Weights of a small transformer language model: 102M tokens, 12452 steps.
Each number is 500 + 40 x the weight over its row's rms, rounded and kept within 0 to 999. Layers, rows and columns count from 0. Numbers have three digits each. The size before them is the row's rms in percent of the matrix's.

# down: layer 4 MLP down (transposed), 192x64, rms 0.0563, rows 90-156, columns 0-63
# gate: layer 4 MLP gate, 192x64, rms 0.122, rows 91-157, columns 0-63
# up: layer 4 MLP up, 192x64, rms 0.117, rows 91-156, columns 0-63
down90 110:521446499575514528523473467591428516481508527426484495522497516586510502535510410482526512499527495503468524497566574550517487455558557495522510468542522438483523478455513466609527536517519493
gate91 098:568527496563470511513554512465492410466487503520491474503420553469500528468466482483482481493496424555523514544435534541516547512523499499508503447562435555436488502503476608557524508438459524
up91 096:515498456509545461520386470447480555500490458479509444487497462556478491516473444562531447487487440421475494468529506499519545464479530481489511446532522444548538522477508412450468486432417492
down91 110:505543481500454506499628597494526475498453533508429477498446549485533512457408454501522492459504458530478489481444531545535495482477497570540516437529453553496518517503491584537517521462475507
gate92 096:524548530502514496539527514399480478434508503520490459488483512517466515518499502514603573544538479509525550479502527480558503517606453475530557600446551515527552484431486504484538459476514523
up92 099:496555504463494496403467523521539482509498468470540522521551580499466585427507540506514411481490515533430545509427469537529528478471459458499497514472447459493508462543549491513445549565548531
down92 090:462458464562527525525490526576441467518475545509512478533569452492503484475462505423461447459506514461540472579562514528463542549425589505463457450557472537504451450515488474480529507494521537
gate93 112:467461461484478582443515499449501369502600536505579503486410479541506486491498545565442506523522508495550554475505517535503514470472531520469499530547455457508516517560491490442477500462504494
up93 100:545452492576467498488459516550500577487454499492500479490572451475518476534508444456451549488371510502507473498546497502475477555462483479569465394523512487501468475466464549565464477481485515
down93 108:445486522455490501495495466508516449525534547510559475507420560546490493567514533549473458474548502512517539484472539504530512595439550518467512521495484407508486489576451428508520555528583540
gate94 132:450489513513490499459577434491465440470511504554541500471474441517462454482405543512489518535579532488560549573515484531443494468534465520484475540428481490511555459543476534450416484468495488
up94 122:489448442477405569549460530540575507516529479576542479501493479562484526496565557552470492490516450521487478465483507531498481452515469530409484493517527484541509519493532505436437426484444448
down94 116:501488503545455535471554473475520503463532483600560557466478443439500511505419549507528482449549510459549504589507498506480457473527519548447489431479479496471493415496454463553520535494561470
gate95 090:510491530533400484533484450489515481582517512543509527510503517494439413472520464424463471489533491564535546424470494486560493488520526518555477509463498543545493609538462479545548520511444474
up95 082:501507533531445517453544546477383487495483503504496501534478487498471444517536508506570438545561472576421467509556386496488469465540483490524464550506451494537495442463504510553523541493532523
down95 080:540521529488459510474522569448402477467528564462453558495474454517543487509452501474468537475459445506413504468467512490474503455478535495450521421609509459499418463474542490526467500521499503
gate96 079:570477455533475559495473522428469526523573466496467481558529516563530488498537492534579490450445469572506441484477515528572575504541529471442476507533557501496561439499507502531479429527480520
up96 110:572492456547511545515489558434476482495494487534488440546501474503520522462547515547588457494506440556455475480522543472584550573521551496540506520521590535523542411487475514465502515520463487
down96 101:491557522559479496511442529434455464453490543535522421460519527517512556476530519536594508507504477502438485496528524495579490511509505525540436480531579558475506446496487481474612553502525463
gate97 086:503493560481535526481509479523485469518488503483544577531489515512536519536510513523416541549509575469524470509524438598494568452515499519514425546456457554544485557543570494439463485573540492
up97 104:465470509496539553480588513446487490546485483473511526420534473511520484524475471529472542541484475550444464463558555537460525505443475504492566499490417479546563516539503403503493444416464479
down97 099:495496490518508507545365485523523505470525543501436507525467511487492505500532525493493506495470593444568481554438446461534474526554505513468440533530535526503456496469468560481513581597538518
gate98 123:532469507516549553536507494455456525529494432516531498537451519540551504484482533529415483475418575487595629517531494501511509476569488530549478482523497507484492503492464458445546476558515484
up98 089:443503475494524459508442483405441434544521492528548451533538507463517453495460527500499437479547555479515514510513536452504544486489522506535552489447624566488462468496472476473554519479565448
down98 113:397543507511448443487581514481507458483541487490444524510477555514541504530535506436521525534554486532473463498497436520535445513474452453475468518517482466435520514543599545485433544464560474
gate99 101:512489511479459540489542508524444444464540440418464458494415551512517547514474556483487541459533505560486556506555495486447481496553466491505527579508463535493525543475603485473485439495580496
up99 113:493454442438477449516448532514406499555455447456522465559558526501565492493471550447504537472445555516490537505546465471604555484452538456488479455488544519465492486527473492513485535509475447
down99 096:469530621533478527462532543562538530420489551526452491419508455474458478526512461586493485501531436498507503520514530519424489537511485555590522544519511504488468543459524456549532509498499495
gate100 124:510565553490470453533505408510429493451555557428475455487462432454447533551475491531486578513529526470459551500518481474554455512545494526474521483533495542537509580519483466421501494528504473
up100 111:467447498509536519534451578411516532476517497498475503476524502486484453499489515500523513455450444470510564498550607491460558511462478530503523430487552445451483427415487504535536482436476547
down100 110:512501476557491525600474434565473475492545426475525524450445463527477505495490509530560555518456526515505533519546497445538458533524486567487553480501506482490507504521482440504400415525521424
gate101 099:510431492508450527512505464455495499517497508507502472507543548525472442519517442458453521429498558468488524479519528533439475505481542504558501437591519484547557445430469415531505470460396517
up101 106:450448500538460533470495464509423504478456467486414428558493548534419527473479497489483508528492462518521397472451462532493482529474439507495544470522453543545566422496476482494455455479452495
down101 100:514482520491485497475487460496495437460499496574476496545456495575541528470542551466437505540546485477490501460487454445549506490483435449512546465510430536559482425508605512434482501455532429
gate102 094:486488514534449553540507505546488433401501525528495490473547455555513420559436490530484532487534554531530444535538531433492520552481465507497455475468451534479448549519528519521569422455515532
up102 102:541499475490495488472410518461515564582502455456542513545485564475513584509492560510473490473505471430484556467487477603514499492451526554547483542516507534465563530496492538537442575496492469
down102 092:479452494552475472508510509520434578495498489503484473519430493561504504501561533538515513512456554476618538466492494573470566577471515496478462555546492516492543562482429493527549528434528480
gate103 113:516493419466476542505525536505516498452531536479464516503540557479479425508524542453465493474454445576456587510486558510426540476529442477552507505522415485535497522525546510458498532465559422
up103 104:526535533522538477493491493533445446512564466551537420502482520508413570525470477471517471508485505411466396539461442449470467524556511467534418504546488543507440491498513517492525493466528545
down103 115:460490540534503517469522441513459510504484513412469459464470444536528526496431472545542512554537541506497485494496441452607418454467494530443528501494517520476536513499469478596442483556440482
gate104 117:519505510492450489452508494452482463503540566508495481438448477421470483499492454516534543511574511516540449431542518492451548489420520510444432462452513513585505524510551427485527447539535445
up104 098:505596511427521530494451463509486603480458542510494569532541512486472525472551507548510435388475554539499484468561516499524538484435493507536565481518542527541550467495489516530455503529505470
down104 097:495544545550604505510498454477494460518520510544445467496522468467478495536453495488495546574539520505519490463518442565442548458561478462509406500407517507492461510522510480486522515594434499
gate105 098:525448501461465498577424493489498477440559515511507539417534473458553520505506474552544433517510540468521475525513563424493456467553526487586526452449442477519494556498550510569516503496458481
up105 093:483430445496466517509463516509525444526478493534462595448497511504516564483526413519564461526513521467440505467431508486500624507509480477469516513501453437519519540504590479559503505533528521
down105 104:478562437447476537494594530579499548521440517565522510543499499526509498483513503553469462491518467519460461469534489517492474466503504498448440561490531466484495481566560465484479491602597462
gate106 091:415534488462510468541455542457510504556507487480506529513522419489492471548474467458517539500562497544532479518489520509488449560483533475492553485481554418433542491455495476462603433513418537
up106 096:543515536465465488482488482509476476408435532466534493503448524463502547468455511477442463490536559475515416518519534465508598451505449535542413499506484521498561392482463542484500512466517516
down106 086:512564525545477498436508476569452444418479526401522468495529455487473531554457452466519490458489559497509487517530519473547606437475495549452446504478534566520513454519528542498522527529492479
gate107 087:528494495569544440532477490528458507491423451555478441434479534513508495508453497507550444552478451467523478487510443433499413487476540592530499468544476512564508449549492506502506472528422543
up107 080:473522479434459552476519499468545482497534542411546532568560504483525498529520506522502560441544551557471550496502538575510579491482449476457558487518559476471501551465527538513457534490564439
down107 084:516474571456517455478484510540419522474389539554464458466476539508470517456475546476562527488477491506507497472485500503538516540440523471509477533537468427503549505516388528528442482548468566
gate108 095:581402440493492551504547519519535464465492536529489549429465481557474512506528492475466486494491534479520463518466487511425511430523463488492447526542423432477513497518626505492489479453498461
up108 133:419503550487485526432502443480522552549491439467476523488469558475477491503572435584501548490502547525503486492504464542518584476540549517579486475480573562549475476518482490466532446539510462
down108 108:580509530561525459527467518553449444484496515561539541528525496510503579490505551391500499511512456515516480429516532470469415512447487481474498520513471429433529492458439462501449562504518482
gate109 099:458505511504552524481538438508506418538456507526539406485520537502502505415500498479539529518553453498493520525464411475502527518448536557508560564543533561519518417491436514553496522483538547
up109 075:556509501502423489472455480483520579485506500462445593532477448506549495570506563567520490435540541523513512459483536512518497502533434464554520472473478483398519547529530534523495468533468428
down109 100:494514493502562480565512395508516367531483519556438396529534558539491511512485554511501479506534471481500507530441462493527506567459528556521535541525537497497508472448444491495459512484507471
gate110 095:479472399518503521545535626542444493530508513482512485477519518518458518503500542555484486538458484457455519579481488459465541500522471558548428579556491503483518554461470559477550545488508485
up110 109:446451463461500501467511533468436453474527461458493550425442510498518509454544562515557519572518488469476566529501573480466507452500476619510450551538501510506525581527492501432515506509498503
down110 097:490562573523492535462510435438503508443477523555478474553500474479451494472491391476422512471538508549513472463469530500479501512564524406517536465449497484502446433523528499579494514500457542
gate111 095:536457500499513534479429524486525481456466573467458549434488464492485480525526534432526451415467500500546486525442521491496477538495565492433404493530475543452457474564509491496419435523472528
up111 104:519531526471543537551450487511546460434473566481426518459497445437508452593500466430491461432503482475517487435514544490547460513529524447431460549450449526479511534579512497502513471499508510
down111 099:479512554537479561517496550517532457527478529509419546444478492483479517527400509395452494412450477447496511485493526513515488524484502437524469464487554468502532547551506443461540531486564556
gate112 107:442528587448545419484513531475492461412505538479461461489543531452467461558463507475494533490599494493515524538473422501516523527526571527475518532551557567538475501487485529488507506511518575
up112 106:381513442448544503478541433491470518525532475511531534472542473606543517487488518555504469495435506479537497568447521455488517445502492460539479454501506509553449559459527526473512538515522423
down112 106:505495567465529474487563518456488549504526570514473420529494519435448473523484493482453490517539517491441519405537515538497533515526523414513506527484486505488510485483371537567494535507454570
gate113 112:476477449453471498515466483506473555500569534495491529532484471451515472555494508451565501504473422543502514508527462416534514489497492509534483518575391494423469430411536496463508485481483427
up113 099:512540432567462526450548407527490465472529477458500503487464524509456533473505471540513464539531559541507491459545537534473521434493553514463525459579566512545530568578502547539489475494562538
down113 097:554432444461525492510561450497483524509500450557546521536520558557502468491604519542567487478550495445393513561473467459474501503510529580550435489509484481483524530491549511498501500454488496
gate114 093:483576507403509551565503465523498520515513503458470548539494535469556494509484527478537448446469546442493561555460497508466586492518538480480455547482489596466492514482558532463532539528577479
up114 102:405560519602465435470478510506541452539448490453494517479488456518528453482503520500507562493563470511526502495542526492537468487446471518539551461438498421522530466493539448551464447517438552
down114 091:582475495423536495532459449494460577488529516485481494547526559512549546527474454451505450514508542475446493470506462485454468565522530484549473520483483579443491541509409548422527527460531479
gate115 074:536484553451547568463511565484474453498556526488492565484489452504524467518472491500487521466513445472478464472432483471451514541529461487474528531556471445431493502440537563565523406522559567
up115 074:494475539504539569463456544529585498458550503505525491536442531493480449559538471521531480476527486454516458460495509456614537547484505511527531570579460511424500472524489550561516489512560530
down115 070:487521563502491566487504591539508467490598507560541491535514549572515511511455478492509506509477480396448465519475457525549513480542560475538520508565549482510487539494481529498551516562583535
gate116 096:517512485493531517532555528502501445448502540544503412488510541493513476493460509514505543507534481485572544540540451502472447501520555465543516471426509518509515564590476468593606480461557539
up116 091:498492506527529510536512531434537607528525600578495525522548484497520528557437465485474557476534440535492476495526505438556503504471555475546556538483509418469510456484450534543473494459537482
down116 091:527463486528524460483574520559507448434511457441505432523458499464503518428497524472545478543434531493511581543458432546452499514496429464475467430522542536494535581544506518528515457517504471
gate117 109:487506492496527539570520515518470507583438458460523496519526463569513544508569512491456473479399539496490524452441467519536536467485454446492574456543520516463454482496463485452543422508508420
up117 104:565499465500453578496482542462465479497557523560464435532537485480519493485479511437435499529421510523541504557477504577536478480474484558496459446515432544510404554550454479462528477501502459
down117 095:466455453528541513447495500471442546515429498527549577417495527446514517501471529434489534537571482452537425504541535525534488521501528492442487456543496487486541479528464525576530573482558454
gate118 084:434518473481536430449500474537561548510501588450505471479522439585519534565501445448501487484575474519499477517533542523457505458468596472491509445526537500498454496530486474545486524533450438
up118 103:461526469527529479529472555456502441496480484538525384531468498458530552437480488509518456428553557494532474484457531528487431507543447534484596485475515484505529492518550452512405501472450495
down118 100:474523508538543472555408549525502476454518477539575417563473489516566545410465519457479484458565576504512471488491496462501494484573474476552569481487502506519551494526489463473488450521469542
gate119 095:462548548465437519546473486458529520553458461506414561468540489496504499457442553499445469483453539476517553462439586463502488536540518515465489515566493475452486540480453538525565507581497537
up119 098:557504519542522494421474500490555581529486493500493495571472525535493541551474495449507516490500498539557547484407455553560471537472472464518507512507560475430522510569456550507451570559512444
down119 096:475542591486471529510452435423584511556449479502449520513497557553519502456469554477488455465487555496535475507425584425518491525456497513478476546523510472522537480522446538485538467560489497
gate120 090:472507435442463551566474425446541447567585532455518496481526537494417496528501478503510521465527519458493509491535511573440490483460537490549548505526471470425519571476478531497561463513516456
up120 085:440517536559511473508533505564427500418503511554505478459469489503557469540492535546500488501492457573506525505471463423552527497530501425463457524503387525559503454530518448521493453485503562
down120 090:495519487432496566521523452492485464506512521485498518492464511532524519495470530537494511515584521547435576528517428465583561423549463489495516521576402496492488555505528458580545481494476522
gate121 114:485563504522445465574506490547449465488505481460503427472441502597549508476489514553511547526496495514554546520451431469488511547548466424482488532517436573494500576491540531517447519531537524
up121 105:424492571521535459504514486547493415543511521447524415548492533499509521471486540514461505535533494563588538537506436475550549495512441529521488546467458474438511471529525529514436579523520529
down121 115:531490493524557486475547518447446444554519464509489546514574499403520516526487519431504407532542483441444506522498530542480502480501530484513538483474565489571429465484459423479567527479500530
gate122 089:472486501496550485412467570481586441530526537463527437550583514536500455534422512468510568446435545477498476539475524452506496515529422504425474465481517482491516528532540446499479485517502501
up122 076:489532519398465483572528500524470486467522474493478510526458582452498478552441526528559495468482581445407528457483473506413485465549510522479448485518485535560466525502551528464537545491466486
down122 085:541526518482444576602580484474522520515409492525463544480449498541455501458524528437487493540433508473526493462515429499600476459470517542526504547487523534530474494510480531532488451504436506
gate123 079:466548478469451495477438484566500541512434527504590491438518474464456473496517431524420520474491530465547550499544453500482579464467569497561519500438468475515467468537519510503416461511546498
up123 084:468462521517552516539511522458493457509581535489568519458502521533504534436499537515479561494455520430467573524536525479411522500573492545598528458566476436510542477542539479519500492463489468
down123 081:519473542465516492482516554536473545555537580511479541543498511514499611456505565476489500446462540480571522425514507477472455584467530546498476435537524497441555487504417540512527499497525518
gate124 111:490482573507488537533492401537499438484560506509475492516508557508473450484428532594508488503462463564508496491482455451465499422486562497525502506476453460567525547551555505483468429552482466
up124 096:508527454486529492492525534467493583514412519503507527491439503483522539583595514433547490462530539467520486515465549531485548537534428518471507504521535554499486473495465477530499613467580506
down124 098:454457515461531542416490458497491494529463512461475467543455548504481457508497555595572468431480527592511499435474509515474516453504500459554504531485494504586514528525560550509460475537552549
gate125 113:485536500465500425540476413487480452480467471488477490475553530559548483489478435473506520466572536438493447544523551427513508453574495512524486543460477475467579563505546482445470451444478491
up125 116:469545509612499490531545427532523545545484507477484486586471557463498511428486504534515476550528505467445465451488538546478528460504462488459488538573489575520500484512526528530421576530495538
down125 116:485453524449497505514416552473572524498485456504477474425455467528474504482553533518445541542494530567504491527430478507506508538492438471542517476493439524586468387486480490473545505531572486
gate126 091:528523488458523486530518497491526526529531507478526548452471437446526487540513446529513538529558485501470527479502602508502447568452486466491490550604458573494417577422514514459510528497519541
up126 103:444450522502532466495441405487596494518465513500439497548499409497454430540464521460546518482471544490473435502484461502519511526523478504467501431525573484461444493539459471457533518566492530
down126 100:463485500495539539508558401465532511560496514493446484485502492428484444548493507472505556534515534474437544530452533508461485534458420489468534493523518532531446536537446562478532562530561588
gate127 096:518513573521489545508434525454544497482495478564426489516516564517472497524456503390476515515577531560509542497561468463537582491479550493535465511512499508513476520477474551494551589554454520
up127 084:487475487452496497553526473538391413510489528573508462525533516530527465480487529489476583523438497469459451455526472530485526524535506501471435536425489522532498546472575502526536438488582475
down127 095:493483407493505473523532525583488511518499535507585494424463407535532476504493540526529547472467497430531474512483492546532427484532417485484477470524434474480497501513483454492437404479498522
gate128 060:558577488459552516556514552564461391526511544492567542414460518564540449509485445495465452544526485469469479517495547505501504473561500538503446565510452511488544492491546495494521524506546485
up128 072:484506534460497500463460430544480512431504406558445476563500481575547533464526604508470514449483485550489553507546434499457496526474507467479550538524537522456496543507509452482499463441498561
down128 063:548468486571478464546526397565475431510472551504588491450496536519579488541499438512521516494489499497509477495482517546452502566536476549501490438531475534474494480492449560506459501508593545
gate129 104:482544569527496457484524494566567544542530532499549434527515464469485509494481496504493506491572508472481520486452395517517491531547452402488542560586498511531528450465449569534514480554500499
up129 097:411462485479499507454477523389479509538540460457527480498436469483510504481471536477535531465466450453522549517486450520507476466552461543550447441581457430536527451547531537461495519532554509
down129 091:497408518518557537524545517520535433490506495526501511555508554524506558522488515562501486562474470502479490510586562476481474445442541488382525569510528470497546538491517482432542551458493528
gate130 078:490470523495469454536454467551512513464432503502509480508418509404536514462564531507568522542524518527469436460481492479505474512483504461457448501596425451462502499434447521458549505549474554
up130 081:506466471523415468521486508525523514540451476485504514513476508438499601478505482545577486495474471560459444513503552454537489550498447452498467427549490416534539527434454467491566465546468534
down130 089:479493521453551501504521469474511427537508465452471458494468506471474584548488513463491455495420457510519562511513503473487542507496564454491514457443577567516455500415509526471566546553476583
gate131 099:527525525472538476552487444581489600517560551498520502500458443456515492473514444448474542410475501504515519484478449462502534510556500464560498549523500540460484476447475411488466550511440452
up131 104:504484593590551515484493440447543467468471476482513488547473508555553475553540510489524527493470489493491484505457518509398506506451473505508450449468575454536605522505520528510535523453444456
down131 108:541499533493525525486535497552473551436505465484521505494501495497547489530472497493462463584437430447508482550439497491389491594507468509555445523482512443515578547508505546492497442432518525
gate132 099:518519475540518556515481448465495474509545449545507424449540581462549505454503508482529437473570556442487491544514504546509457498507459537582497532476485511532543447477485503479446600477429524
up132 109:453471495496492559499503541578536495484509571470550514507437483528436443582456535498461543494446503488484518432453458541467472478480488479461526460549483465466484567436517509499603472514514431
down132 098:569429500471510504535480479442493537564525469500479511466542517564511518472561427480559494458554495506539464505538477436564466476461465553468467539429544587503576482466442492482486463467506481
gate133 093:550483504576427477488499407544563488429519492514492520526443388537482471468486480531467444524535490524442568530556501522512523475453556505498450465556522511554517539483487483495535445521467535
up133 089:477420543512477460526505459467473502447492580575506485524495471498408465435446475482430553500462470532541461464579469471509530490478497511500479472523455538532522474480431570447561496510538459
down133 090:527531576420519495514448537508576539420458512538467484467506510519467481524449535465495488564543505603485560514496489490474582514552548519525541512503498541515480471507492501498492532549607545
gate134 103:513541517506473496563513516509456489445531503451505441475533496522481548490500551430444576547479453584519540502495502483526533489521438551544542467573432506508438585524457472459546539562511522
up134 106:530531507416503483553520500518485534467559496494469498492485466450548566504468487402473589520446511540540484538485475487528552493444496580464504461542477513546499449513466497463584566552537456
down134 094:473465519423508592558513501456542470507531514498495461548433482560495532453474482441537454451463490520524520555520569480561493454525521462444595504495498513477527477495509434531466456494414524
gate135 093:474445514487487460542464461523541470524492495488482524487501499517515590596513461544503531495476516541494453485451531533460505521503434525431477577464586580436434584456511471488466485511525472
up135 084:513498432502519495493522525448544483497472468499500498464508448483492483545503440527487585431504533547517512511505576486447496498458409499420516461479618548506443516439511462455457464487479440
down135 090:480550463474554521472556476578495526462479477572483489510502524524442478536438458496488498485462581506429475565500458488508505508572411519467413562488523572496532496529546529490540506450465490
gate136 103:534498450524522543548500491499501516450503471490519414435493490553496482446512532502526510499434497481546462507419503468501459469510545471437466432555489376404473492480519480465471471483426513
up136 110:536560533524559512472505527478505410489398474505483491466486541558480435489477520502409585474505521510493554501523503469502561494581542570492499491547560535513471516508501529445507547506567472
down136 105:532508476512460458465532504428480473508487441557479532486509510533468520502473522537453522560544510502504586497498508532494515440428472667551492582472520481486545497481548515540490499481536530
gate137 086:494489524504537512567512411511530515547536583487463511525546484456554503462436483452521501457529418520531490479565566514482526583503439495511506526443531525473479526487455564550444503424472511
up137 086:494533506468479518526521431507487560495507566488497507541519431482500444554483501467487521455467504492565458451622504472545591511540493527440550435467494500473555514503458543528441449480468550
down137 095:420474535544469466508519425470466485535555536443533453508504494452485455454458521474489452539462471496488479484546500491591582502512423448472479546439487571531499475524529585522475512444508516
gate138 116:472546555565509436507552429557532531545530529494463517443520509482448577513497441454448515493555478549470545465430474544567547529473481471454473482494464511468553541505452478538453511462446502
up138 110:584484463505540500495460582447492479517449463487530472547498508528555517532450567520494522524430523537567475554502519411443452472507521505537500516414513505566482489532505420502504444552524523
down138 112:499459436475499434518529539512491489562526476501490469486494497501483517492444489576576525484447495600543503520511464434572561494499424530475433564504428474537533513523523450531495457526460442
gate139 106:519542471424543510576577461560479485524531495497459469509528441499492566502527541490419533449468517527491577510411481459463534551518446477504498509511462525501469474448553509553479517537479416
up139 112:441474532567449470437464444517523540457521545436508531536511546435524503540481462434489480441528509479540583462546506541508520490534503463466538523447509518432502530565418472502467463431499497
down139 126:534561475454554439588553505479425473537554429551470507526537477557525500459497545549496559479456577525486532517417466471545525539486480503517496509493424504557480484466515507531497519556462517
gate140 079:499572506534455487432487537467539585535485464469556459504425468496456499510465525500585538530518454545485439514514535512483466539507429525471448535544465531550527448505449466439515508566446520
up140 074:473524487515500426524477520495503532559482424423498466559492474507520412530453420547512478490537514461523504491497561535521498499518535598510477472472496430560544545493436494497442547438461535
down140 080:518548496613492474456517492474508537556454460435540493542426452494486466548447563507510540508532525478527434527491567489426471526579487541523494468516473479591501454468485447500492536529494499
gate141 121:530453509499493393465542470522500482548427544482449465464505444468538489458536571569505524496474503526512495476434480491586547529482506579488507537490513550468504563531429486496505492523591524
up141 128:509548473527528540527454484492491490422467455531472510503529448547502508492463405415517501496457488419439477510493471549480513541490461433535553494526445477543496495460592477565557473526439501
down141 117:451501498520479517477420433492481513487485551519441509499451465537469458506569409530491490476510510562514480423455552477494445483539529476449497491486449556499550457525396540458560512478447509
gate142 063:447535519475542489543427564492469479452485566426523501430408521500502469520479510499540412487517488457438499477499512485470487472499430527443554520594529498463497495509509507571546519568515509
up142 057:519502508449504534506476522419457434460440412417580474462528547508513522497420483503574423495513524491492505490542571529445516519542501504549534506524531511474474565514522514550522558543486496
down142 059:479543494548521501485507579472432489501536481542607483543535470543392570423505504512489505563459477578533428507564513550539505558465493473517507468489522509486463522465539477464495481479504506
gate143 095:507462493470455556499513477459508522572531466514476478533515508493459479458508545548535494504407492530539563534484487422568552484530574573586500496555445450514464499487485495482558558510563469
up143 103:548461483446552472526501516465491518477527450517478448513601505588490472407468456487485533601427516524502508478493482422549461477462566542487515488479462479529471502483482563485477517445517465
down143 097:496515448565524489452611539481527547483501510510519507470551491516500463497461496423492478478442561516513565587515461403550412529481490518465510523494502573478535413507505519496519492481522502
gate144 124:530496502550437441518514445526447504424430505472413527465495464497499516507469513516461618534593515527510497441446513486496499517399443468425522495484542501503505468505478500511501485535495460
up144 108:494515444633465487489507491476478533489491471499438520487488469497549496485455468564444509518535487532518465440463510545500548482443499521474484544462573460513566482522456500557415496423427508
down144 119:447487536545420521591488567517528475507374480498520511532507495511508534465483468487384540469450473510472519543495509488504552511469492539527497464478525484517461519449507560511525515518395478
gate145 090:558521448476500510401491502483511522570514452520561572504541462514539487484555511556459418465518513442541497485547439535493482458471604494485483493552566510481556501490477464513546492436488517
up145 086:520530460563520515448405548462497540459523468470443497573499500485527572536549559513517504503470539495419494465444501482555507511513495491502509449530538566442548505514399510518577501528467484
down145 085:543531494515535490416481407486521500519542503500528565500507433464527491541490533525405491476551543495454468557520467484501525446494559463524488555509536489441548523526541528555517465418425541
gate146 086:490566389457528525466453458516573510473577544547493489562507449492500494475542543548490429434442485501517495510486534487522448438535550478463505471503549571479471468563443488481505493503460499
up146 096:483480486494522479532524485472493532512550585455513413525502481499516479579515545511568480500515492512501481444460482473598542585494496471479532504377466558527487465514455515528588504524483527
down146 091:544482472516521505462522587465451546469570559470494443521538502550534514532528471533522456529476471494511472497486518502610514541452517470446497461394496508518528557458508468445556531514471427
gate147 091:477541507481551474469440490525420522497504458474482431476511497488471488445525522527490445400521545495514462546490463539475523468492468491537416490474541523402435495557492467446432462561547502
up147 091:466493489500524527525443560522489536429574492563477452483518526515455510494506544525529429440438474572500521491386495436510470466503461515532524468468554510467457499508417484441476503536510440
down147 089:414550523490481471511474495442491510495534456485462503427534523488436463398518461526404509505478544520525454465581515531545464506511482479528447498515509466426516464537467512576480510436529543
gate148 081:541510471443445454521459508470596493513511532519512404497500472483428489526477518478519533496529502511437463559489538486484525432514463520487494405552545538527388503472507538447497560509539519
up148 086:537425501522561472433582445462544526539449512563527462504535536514435432466515521489475500534464476532497470480478430494527502413503455467529559468516488514524497511552474527451513532410544467
down148 083:482513482557501476466511478469456520536451552479511528474532598521554451464574561518478391500481515497544551496530527481495479511490539489478500603439520522491556449516542451491579486453480503
gate149 110:573507475500530448552517506536523506615468504482534414526605453509534476466480546521509522507534470532507520514423462517469518485449522524490536438505536547404437495537492515531506533457510509
up149 113:562498473469505474522533536542497467587510498475586510523552468519555480439452552531496446501602471481474517526497475539438485409453558513523405527500530496456493528504514519474509522445533526
down149 118:503510493530542491516594490473517448533487500546627484511513485466492488538513589533474446501491520410472539510564535499464461436454561519514491482517534503451537572511543507528510549518567514
gate150 099:520495460448525503468551501500538451476472497479537501480472519512525497473575500567427487456520566554511502543480509497447487410452551460434437563449492489584523508548537538428477559497527489
up150 112:518435468538476628562544511497454474471513452486469472445430507524513492461540466550459486538468467520589506452475494482493533473515434464460540524517461532497565493506510562563491492439487535
down150 102:537529473530472454489482432513433444503533489499539519494509535479478440460480519474580483539446528522500465530516480524410472476411440430548549512478568501542488562513564559482450451507521500
gate151 084:503505538493556529454515550459466512456520495446510544492548565495461540488472578486504484523510531499516516532524440539494557489432394434468431545533453511493486570484518490523426524565551542
up151 095:452487579437563472514492484528520487469529467423433554512596536497518513533502508511512559490468483577541491467512535433527502477591498468452538513442458524494436513526530555491491546489548532
down151 088:483519509573443469469467532460538520527463519581512506522452476554479499473522516490478455549483528447461512557558469541460512478415546544524514486538480503475574483481433532484460502513567615
gate152 085:498499480509432565508554523475546475509516513460520513474455491534519560508521532494440504525476493604547491509471536473514461470454485474409565512573446468482498497452400604468502500503465496
up152 081:467506467481557465496454383553451511533531531560508495531538529488522447476478511551505500486459508487471561472473461520514475467465529479554461583482476535503535496547579490590462413511543501
down152 087:556456461471535496550434458521487488508483469498520538520513531507503463479496530566463561437521492502432561512390518540527506481453488488508465518523446552511565506486556491557403436538454472
gate153 102:486564504453449489495537486529491463493482534471576497428597507533493431495491496497440530520579486485510479566518543500470503451443493505507534543487502519417496557387538535495513462502531443
up153 105:528486512530508534547477541539476510470448631507566479527508524502478506458498478461513496451474528532501448569461458539521473508493543454444550484503406538536463480476525552521423465590489501
down153 096:525512458483449488497567436515520474452503467507553484427533563498532435488471503533427592528590574467571522497505529429530486495510472571508504552491555472475467527482513528518518455466527508
gate154 099:570413493465473494452557570501487510490523516492511494502487502459469446484528578493567525458556511634476495514471482504545478460469486555458463501483532482489469547443459581537543532486492474
up154 104:524523509537461466471578523496467533490543520493531506554620556453477507476518491545580511499553509495483508457521469491570519525446542590558483520527502426502522521476486533529607505523507516
down154 108:436528551475560459533601538460449447457480458505512457526485505562461527499499456493472482501433488418468474484559399489534537550523523450515530519473531504500479502556547428489519471517539491
gate155 121:417535511484511479460500496537515475542502613505517542482484481527518465562491538496497483494580533495564570559519419581528506552540491480610518489516549482529458546457512476515518528474510505
up155 103:490475471465505478562493503531539550445508561478512585483544402586480481572537475508526446431470452537507523439589518493500449484540499447494554489514484434490479508487456500520500468480456466
down155 113:515477460541504471454491464561506433505432568518489570452441492547482474559470556481486499559570503548518565532538449469561490573552454505561539507510532490503511549501572467544490474473519496
gate156 101:495516551491542404456504488552552429523415464556458529491526519488562537482472487537417546478485497559499516511444503546486436477444494473460494521455455568449460537516549524511538556509487514
up156 095:475489484559413491525491555527509523431425533456477532470440411476434503562577431534526480521508532574446511512519514540481496543471446481467508454542486480515481447485449482512494544473455484
down156 099:492560560469593459482442504513588460550491467537498567580539547585547480450452488489475517483508488484523471488498528517526485484518535491492527534464470502525574586530558509455563513505526522
gate157 096:451460551438594513517499472493503455517562546475470504463457463443550488545411438515506496487516540496516527566480465556449516573500465487472533498543497532429489471526554571487539501512541556